From a checkpoint of a small transformer trained on Wikipedia.
Training: a variant of SOAP for these matrices, 116M tokens, 7062 steps.
Each number is 500 + 50 x the weight over its row's rms, rounded and kept within 0 to 999. Layers, rows and columns count from 0. Numbers have three digits each. The size before them is the row's rms in percent of the matrix's.

# layer 2 MLP up, 384x64, rms 0.446, rows 379-383, columns 0-63
040:492484530507476451368521504560485465479501536465453620534471482529553603476473580528470473543545497449418546478527546438526516510514434514469433513483557571437602512477524500619477563431454553
065:462516468574467516568468576567413506501503519492537431533497502530509508525454539565493458521417403495457549548405474530470402446417557475591481529425449470453512520626535517512489557493430545
124:551537496536415496395486530575518471493516411477422507458498482528433574478495525560410486520460473409474488536504596497400444414553472514454504451496424559546589491538536530522530527474494604
080:479498511492571484490516524469515494431502501583445445480475432578438484482410509484600531413449467498542482579454488529551471478567466619512625491507449559472519537424530430471528562449421544
067:513429569531550496542562528584477389463607491460613441560431503495582613522555505498481526521508426486567450482441530396508514532415477548541534562515485508434462504497485485482486503551485518
# layer 2 MLP down (transposed), 384x64, rms 0.354, rows 379-383, columns 0-63
053:422484466450402440428465505515432459510473472472455459528472405463434559517407468495412485458457490464469562488508452471472451459470494522419389446412532469401487455451502479494454454405482483
063:450425453520489527521483509617532532474412450420531569559420551579549530515439533542501494562505430504508489548431536419503429528559512521584549583452427464441458474550519575488502466476460554
125:556498558473457463439518469506481492507446515449552493421473510522494562460480492496382548501422485488417335573522546544407458455459479494508488505499507562547593539494508551535491403461589537
084:500458598427550480462489549496512551389475518533425493413514499545461546497442508507485487454495516467529486515409480500427440465529440579482532405515419577388488554443555453485482507447418431
067:580438465571500492503416518554449450458579504454479416508433490477448586470522458445457592552470507564576493455570570564389464472451495538427473454536514459545482527543504466583494460552543510